Weights of a small transformer language model.
Training: a variant of Muon for these matrices, 701M tokens, 5683 steps.
Each number is 50 + 12 x the weight over its row's rms, rounded and kept within 0 to 99. Layers, rows and columns count from 0. The size before them is the row's rms in percent of the matrix's.

# down: layer 7 MLP down (transposed), 2048x512, rms 0.236, rows 256-272, columns 192-255
# gate: layer 7 MLP gate, 2048x512, rms 0.229, rows 257-272, columns 192-255
# up: layer 7 MLP up, 2048x512, rms 0.242, rows 257-272, columns 192-255
down256 103:51 82 36 62 50 43 44 58 67 33 66 44 37 63 52 25 37 38 49 33 61 45 49 54 47 42 45 69 52 51 66 63 43 55 62 63 35 45 54 75 79 52 25 41 53 46 66 32 36 33 51 51 39 52 56 51 42 60 61 49 56 48 29 45
gate257 098:34 37 47 49 75 55 16 61 59 74 54 57 62 63 35 61 41 68 57 62 64 58 58 37 60 71 50 66 59 51 18 42 45 56 51 54 44 38 29 58 38 57 46 43 47 44 54 52 47 30 66 50 63 42 48 43 58 43 29 60 27 50 70 54
up257 104:61 63 27 52 69 70 54 61 58 56 16 54 41 59 49 43 47 72 51 45 70 62 68 24 59 74 49 38 65 38 32 66 48 44 51 58 45 74 44 52 38 44 61 41 56 39 61 46 48 57 30 31 64 36 45 37 44 62 64 66 36 51 53 59
down257 099:67 67 52 53 54 33 35 65 32 56 49 50 30 56 48 54 62 46 47 58 38 30 52 48 38 65 72 36 52 41 55 59 72 54 54 42 60 42 49 39 48 24 58 37 58 36 38 66 63 35 42 50 71 41 31 32 48 46 49 39 54 70 66 44
gate258 100:12 58 72 48 67 64 32 47 31 48 21 43 50 70 36 49 51 58 59 41 41 47 73 47 36 43 67 41 48 57 43 45 58 31 44 64 43 43 52 60 50 66 55 37 44 46 46 43 61 47 48 38 49 84 42 35 47 67 53 31 72 53 35 41
up258 101:35 53 78 36 60 51 24 62 64 31 34 37 72 56 52 50 46 52 57 50 54 45 58 43 60 46 38 53 59 52 50 37 57 38 62 70 29 39 66 58 53 43 40 59 57 45 34 32 59 52 59 49 59 57 55 61 51 52 43 42 39 65 50 38
down258 100:40 41 81 50 39 42 38 47 44 59 63 43 46 55 51 45 68 34 81 28 40 40 56 44 40 50 51 46 60 41 37 47 53 34 79 70 34 58 49 49 49 47 44 62 54 41 42 55 64 44 37 56 57 49 49 80 55 45 28 38 48 51 54 56
gate259 108:28 41 34 56 60 70 61 53 39 52 45 66 51 47 47 62 44 62 21 63 77 42 33 43 57 57 38 53 37 41 53 78 42 57 60 45 68 51 47 45 62 49 44 69 47 80 51 59 45 50 55 27 52 55 39 69 57 48 34 61 48 62 47 53
up259 111:46 45 46 60 45 49 51 29 23 43 41 75 42 40 41 46 42 50 42 72 66 54 53 75 55 59 54 44 60 56 62 53 46 56 55 52 26 43 53 38 59 47 42 74 55 34 50 46 63 42 57 38 60 64 40 59 51 61 24 58 40 53 45 54
down259 099:46 36 59 34 33 48 55 67 47 49 51 57 19 56 57 21 56 33 56 39 45 43 71 45 14 63 53 51 27 44 68 53 57 45 55 49 68 49 80 45 53 52 60 65 46 42 69 37 56 55 60 55 45 42 22 51 33 29 42 31 57 53 56 46
gate260 097:43 42 58 40 51 45 46 65 54 53 51 76 56 61 45 40 34 31 59 65 55 52 47 54 54 61 60 59 53 65 54 47 37 53 53 27 24 57 39 54 61 60 45 68 51 57 44 53 54 50 50 61 39 44 31 55 40 44 56 53 54 56 49 42
up260 099:64 44 38 62 40 58 66 56 39 35 38 23 44 33 49 66 68 53 55 58 56 51 59 49 61 47 70 51 53 65 58 51 57 55 73 63 28 44 52 60 28 70 40 41 45 60 45 52 46 65 50 53 53 77 55 51 62 89 32 48 57 48 44 53
down260 097:54 47 65 54 49 74 36 56 61 55 24 62 52 62 33 46 42 53 38 59 48 64 54 43 63 53 59 56 48 53 53 39 40 64 52 37 32 32 65 44 56 58 59 20 33 61 29 67 35 41 39 36 47 41 30 59 52 24 41 49 33 38 41 41
gate261 095:72 39 46 60 48 53 37 34 43 40 55 44 63 41 31 64 55 48 51 61 22 55 65 57 53 61 55 66 51 73 44 62 47 41 71 72 77 44 64 43 58 52 56 86 51 44 69 56 46 46 66 61 40 54 55 63 40 45 60 63 29 49 67 43
up261 095:37 58 55 45 35 53 58 66 47 56 50 61 48 52 48 52 44 54 48 70 54 67 78 32 37 58 71 47 44 44 40 57 50 59 53 48 60 51 61 78 52 44 45 41 51 39 60 36 65 75 67 40 31 51 66 25 54 26 53 52 69 56 50 52
down261 093:46 64 39 47 38 60 38 24 61 40 59 38 77 49 55 61 47 55 52 48 45 43 63 40 62 44 40 45 42 46 35 67 45 50 38 54 70 47 49 19 29 81 50 49 51 16 44 50 40 57 56 67 57 38 74 51 67 55 39 57 37 41 53 57
gate262 099:57 66 45 49 60 57 48 56 38 60 43 39 59 49 51 36 79 46 39 36 54 50 40 33 58 53 55 50 47 34 49 43 49 57 56 62 50 28 57 61 58 32 49 39 29 35 52 46 53 59 64 54 58 54 81 53 44 54 50 37 60 44 40 36
up262 101:52 75 48 25 43 42 49 62 34 36 28 51 68 47 52 57 46 50 58 56 56 51 45 50 38 50 31 59 72 55 56 69 50 64 49 75 42 32 32 67 23 62 58 57 42 40 37 29 36 62 55 60 54 50 62 60 45 39 33 67 82 72 44 45
down262 103:47 53 37 57 69 72 57 42 48 39 59 25 58 49 49 62 34 68 70 38 40 54 39 42 41 63 44 47 54 51 44 47 39 45 39 59 44 49 44 51 53 29 46 58 58 47 54 51 89 50 69 26 58 42 48 59 46 42 45 40 42 34 70 35
gate263 095:57 33 56 58 48 45 42 42 59 44 49 48 55 61 64 54 49 49 51 50 46 47 60 30 60 62 57 68 52 49 54 38 45 41 37 54 45 46 39 50 44 64 54 64 74 58 52 46 39 31 42 45 57 57 67 51 45 52 31 58 57 32 50 59
up263 097:56 55 73 56 79 72 58 45 58 50 52 54 51 70 64 53 56 52 58 45 39 51 55 67 40 64 41 60 61 46 55 33 63 36 53 62 47 27 43 39 54 66 27 56 57 57 51 66 42 43 54 61 57 66 55 47 54 51 29 49 57 61 59 26
down263 099:50 53 46 55 63 73 56 51 52 52 62 53 60 68 59 40 71 43 69 68 45 68 62 51 54 32 59 34 57 52 42 47 59 50 51 62 34 49 33 39 46 58 53 61 59 50 50 87 44 61 55 52 52 64 66 39 72 44 49 45 51 55 57 37
gate264 085:53 26 66 71 55 51 56 55 56 39 65 65 53 55 71 51 49 58 54 42 49 54 44 52 35 55 67 46 55 29 55 53 31 32 70 31 48 44 43 40 70 44 29 40 52 51 59 49 30 52 36 44 44 42 51 63 50 67 48 48 59 34 48 65
up264 092:49 46 24 64 61 50 59 52 43 62 52 39 53 45 64 47 58 48 55 64 58 56 60 51 40 43 56 32 60 63 60 78 44 50 44 43 58 64 40 46 39 44 31 29 52 46 39 38 53 54 47 45 42 58 43 31 39 30 41 39 60 42 43 50
down264 096:52 24 57 63 51 40 43 38 36 46 71 47 53 55 61 69 42 48 51 37 31 69 36 44 63 58 78 53 60 31 70 52 47 46 45 58 64 35 52 50 57 42 43 43 35 50 45 52 35 48 26 55 52 52 69 49 48 67 44 51 67 37 41 41
gate265 102:49 36 53 60 37 49 50 46 56 65 75 58 50 52 45 47 44 58 49 53 45 46 24 51 55 42 49 45 57 43 56 50 57 53 50 46 45 56 55 43 23 34 40 44 26 62 67 59 65 63 59 44 48 41 10 57 52 41 53 36 40 55 61 40
up265 100:67 54 50 39 52 56 51 67 55 48 49 55 63 48 56 63 30 70 75 62 42 41 23 50 59 58 50 42 40 40 80 50 30 67 49 34 59 53 74 40 59 65 59 46 61 54 44 44 36 40 57 48 76 53 63 57 49 51 56 62 50 35 55 54
down265 097:24 39 51 34 48 61 33 67 45 38 36 47 91 55 55 40 61 42 50 65 44 54 51 34 50 36 53 16 42 29 64 40 38 51 53 47 25 58 51 58 48 82 46 45 53 46 46 43 32 59 51 30 46 31 45 57 55 43 43 67 43 59 39 61
gate266 098:36 42 40 57 49 56 43 43 63 53 44 47 58 38 48 58 51 39 51 52 55 47 77 52 57 83 44 43 68 46 45 25 46 61 50 36 64 46 66 60 50 64 60 58 38 51 44 48 52 38 41 47 42 51 74 57 55 38 34 49 64 57 32 68
up266 096:38 56 64 56 64 31 38 49 46 50 57 40 50 42 68 44 60 55 49 46 55 39 56 58 38 51 72 30 46 52 45 33 40 38 69 56 64 58 34 47 15 88 43 52 62 48 55 54 49 64 55 60 50 59 53 44 50 57 60 49 43 65 60 40
down266 100:43 60 39 57 37 52 58 42 49 65 53 44 64 43 50 60 31 34 69 47 59 63 78 37 51 56 74 34 46 54 51 21 53 48 88 34 56 62 53 58 48 45 43 49 38 49 42 65 41 54 55 32 56 48 58 39 55 66 56 46 39 58 39 56
gate267 103:52 54 61 50 51 52 75 48 40 37 63 62 19 40 45 39 70 34 59 48 41 33 56 70 39 57 59 39 50 47 36 56 11 59 45 55 42 42 30 45 49 54 49 61 33 47 50 33 56 56 57 56 53 45 32 26 38 64 57 39 52 38 53 52
up267 102:36 48 48 55 28 55 53 50 43 45 57 67 49 31 57 54 33 42 71 40 36 54 42 62 38 30 67 53 71 52 42 49 53 58 64 45 52 50 60 16 40 43 65 30 41 43 51 53 41 50 63 38 58 43 34 45 33 41 69 54 54 57 52 29
down267 104:39 48 35 67 43 42 55 39 67 46 74 61 51 30 60 47 49 35 60 62 42 41 49 36 32 68 74 52 54 54 37 42 53 49 50 64 40 59 46 22 56 50 61 53 31 25 50 49 59 66 51 59 50 61 50 56 44 48 35 45 51 62 55 20
gate268 102:69 73 60 43 37 68 52 44 54 57 44 54 53 48 59 30 56 49 52 65 61 42 45 53 43 55 34 64 39 52 59 56 42 59 59 53 64 47 52 57 60 44 23 75 58 56 39 49 41 75 50 27 50 33 45 59 47 69 63 51 52 37 55 40
up268 106:59 46 53 49 73 59 70 44 37 46 70 56 38 51 68 63 50 31 53 64 24 45 58 82 63 51 68 54 58 52 46 69 46 50 73 47 44 40 50 51 57 59 50 47 44 42 41 56 50 47 36 42 53 74 66 66 53 49 36 72 65 47 50 47
down268 105:62 78 48 63 48 52 33 34 45 48 43 74 56 47 62 31 71 34 42 52 45 72 54 58 53 65 55 51 54 54 44 69 44 32 36 49 55 46 40 36 45 30 45 51 48 75 37 47 49 33 43 30 40 62 66 64 30 59 51 65 55 71 42 53
gate269 097:35 55 44 60 73 38 49 66 44 38 49 66 66 53 56 55 38 28 56 32 62 48 67 52 49 62 68 60 40 49 45 45 40 55 44 44 69 60 64 68 50 43 45 60 43 49 29 69 44 34 28 53 64 40 42 49 49 42 45 65 54 50 60 46
up269 099:46 60 53 66 47 39 55 49 44 71 27 50 24 43 58 35 45 58 59 35 35 36 66 34 43 34 55 32 66 33 39 40 52 59 35 62 41 35 44 55 48 48 57 52 39 51 56 54 52 81 62 42 36 66 57 47 40 48 74 47 43 39 37 41
down269 092:46 38 67 46 62 37 31 42 40 51 56 40 51 60 43 25 40 47 59 56 33 48 36 49 64 41 66 46 47 61 51 37 69 62 53 49 57 38 50 33 50 44 60 32 48 69 76 72 57 28 59 41 29 66 56 60 34 79 59 20 51 54 28 60
gate270 105:44 45 90 34 46 63 64 45 56 44 41 57 45 44 38 38 47 61 47 60 51 50 45 68 46 46 59 24 72 70 39 46 56 70 57 60 23 60 63 53 52 50 67 68 52 66 56 53 67 32 58 29 31 68 56 69 09 42 23 48 42 44 36 66
up270 105:55 46 61 50 70 60 54 46 43 38 68 51 50 51 39 46 43 41 54 52 40 41 56 64 51 66 68 51 62 55 30 47 56 68 64 32 57 56 61 47 52 45 57 81 70 26 49 57 55 68 95 61 56 43 49 54 34 47 28 47 53 45 42 46
down270 105:58 42 67 45 42 46 43 49 49 56 44 39 49 59 45 30 44 47 64 58 55 37 52 61 67 29 73 60 40 47 32 53 54 33 63 66 29 44 50 53 34 37 72 59 84 65 49 44 41 48 76 71 59 59 54 39 60 68 57 50 43 38 48 43
gate271 095:61 49 77 70 36 63 39 54 57 54 74 82 52 62 58 47 52 37 45 40 58 66 56 75 44 35 66 46 63 59 62 62 41 54 69 30 34 43 57 53 40 45 17 67 42 45 41 43 45 41 58 72 52 74 44 50 40 52 57 51 53 33 57 36
up271 095:46 69 60 65 64 32 45 38 61 50 48 47 47 49 43 58 56 60 40 46 48 41 29 40 44 36 39 60 51 49 40 50 55 58 37 64 51 55 52 61 54 67 53 27 60 76 55 17 34 73 54 60 43 57 39 50 49 52 32 49 44 44 32 52
down271 097:44 44 52 63 73 43 45 66 66 36 45 42 53 59 43 44 50 55 29 69 55 32 46 49 53 42 37 38 57 45 34 56 58 68 49 51 48 61 38 49 47 55 66 30 27 42 63 52 59 42 63 55 34 88 54 55 69 75 53 63 66 48 50 50
gate272 100:74 75 57 48 62 45 55 73 42 32 53 62 46 59 73 53 50 46 41 33 46 60 51 56 46 65 44 43 44 52 29 39 42 57 33 61 34 19 63 43 49 48 44 63 80 61 48 47 63 46 64 49 44 50 44 57 29 49 51 27 44 66 66 71
up272 101:47 41 34 30 51 34 48 52 52 55 36 56 62 21 37 43 33 62 51 56 42 32 56 54 57 51 57 60 36 39 48 54 60 35 67 47 73 64 58 51 40 56 37 37 38 57 47 70 42 58 45 47 49 46 45 41 61 57 61 37 30 39 61 61
down272 101:71 42 45 55 42 48 32 49 61 55 69 44 49 48 57 48 48 48 63 66 68 38 49 49 57 65 59 55 55 43 59 44 31 58 54 50 30 49 12 41 39 76 59 37 35 43 41 67 58 57 49 50 60 47 31 53 54 43 63 42 44 44 33 34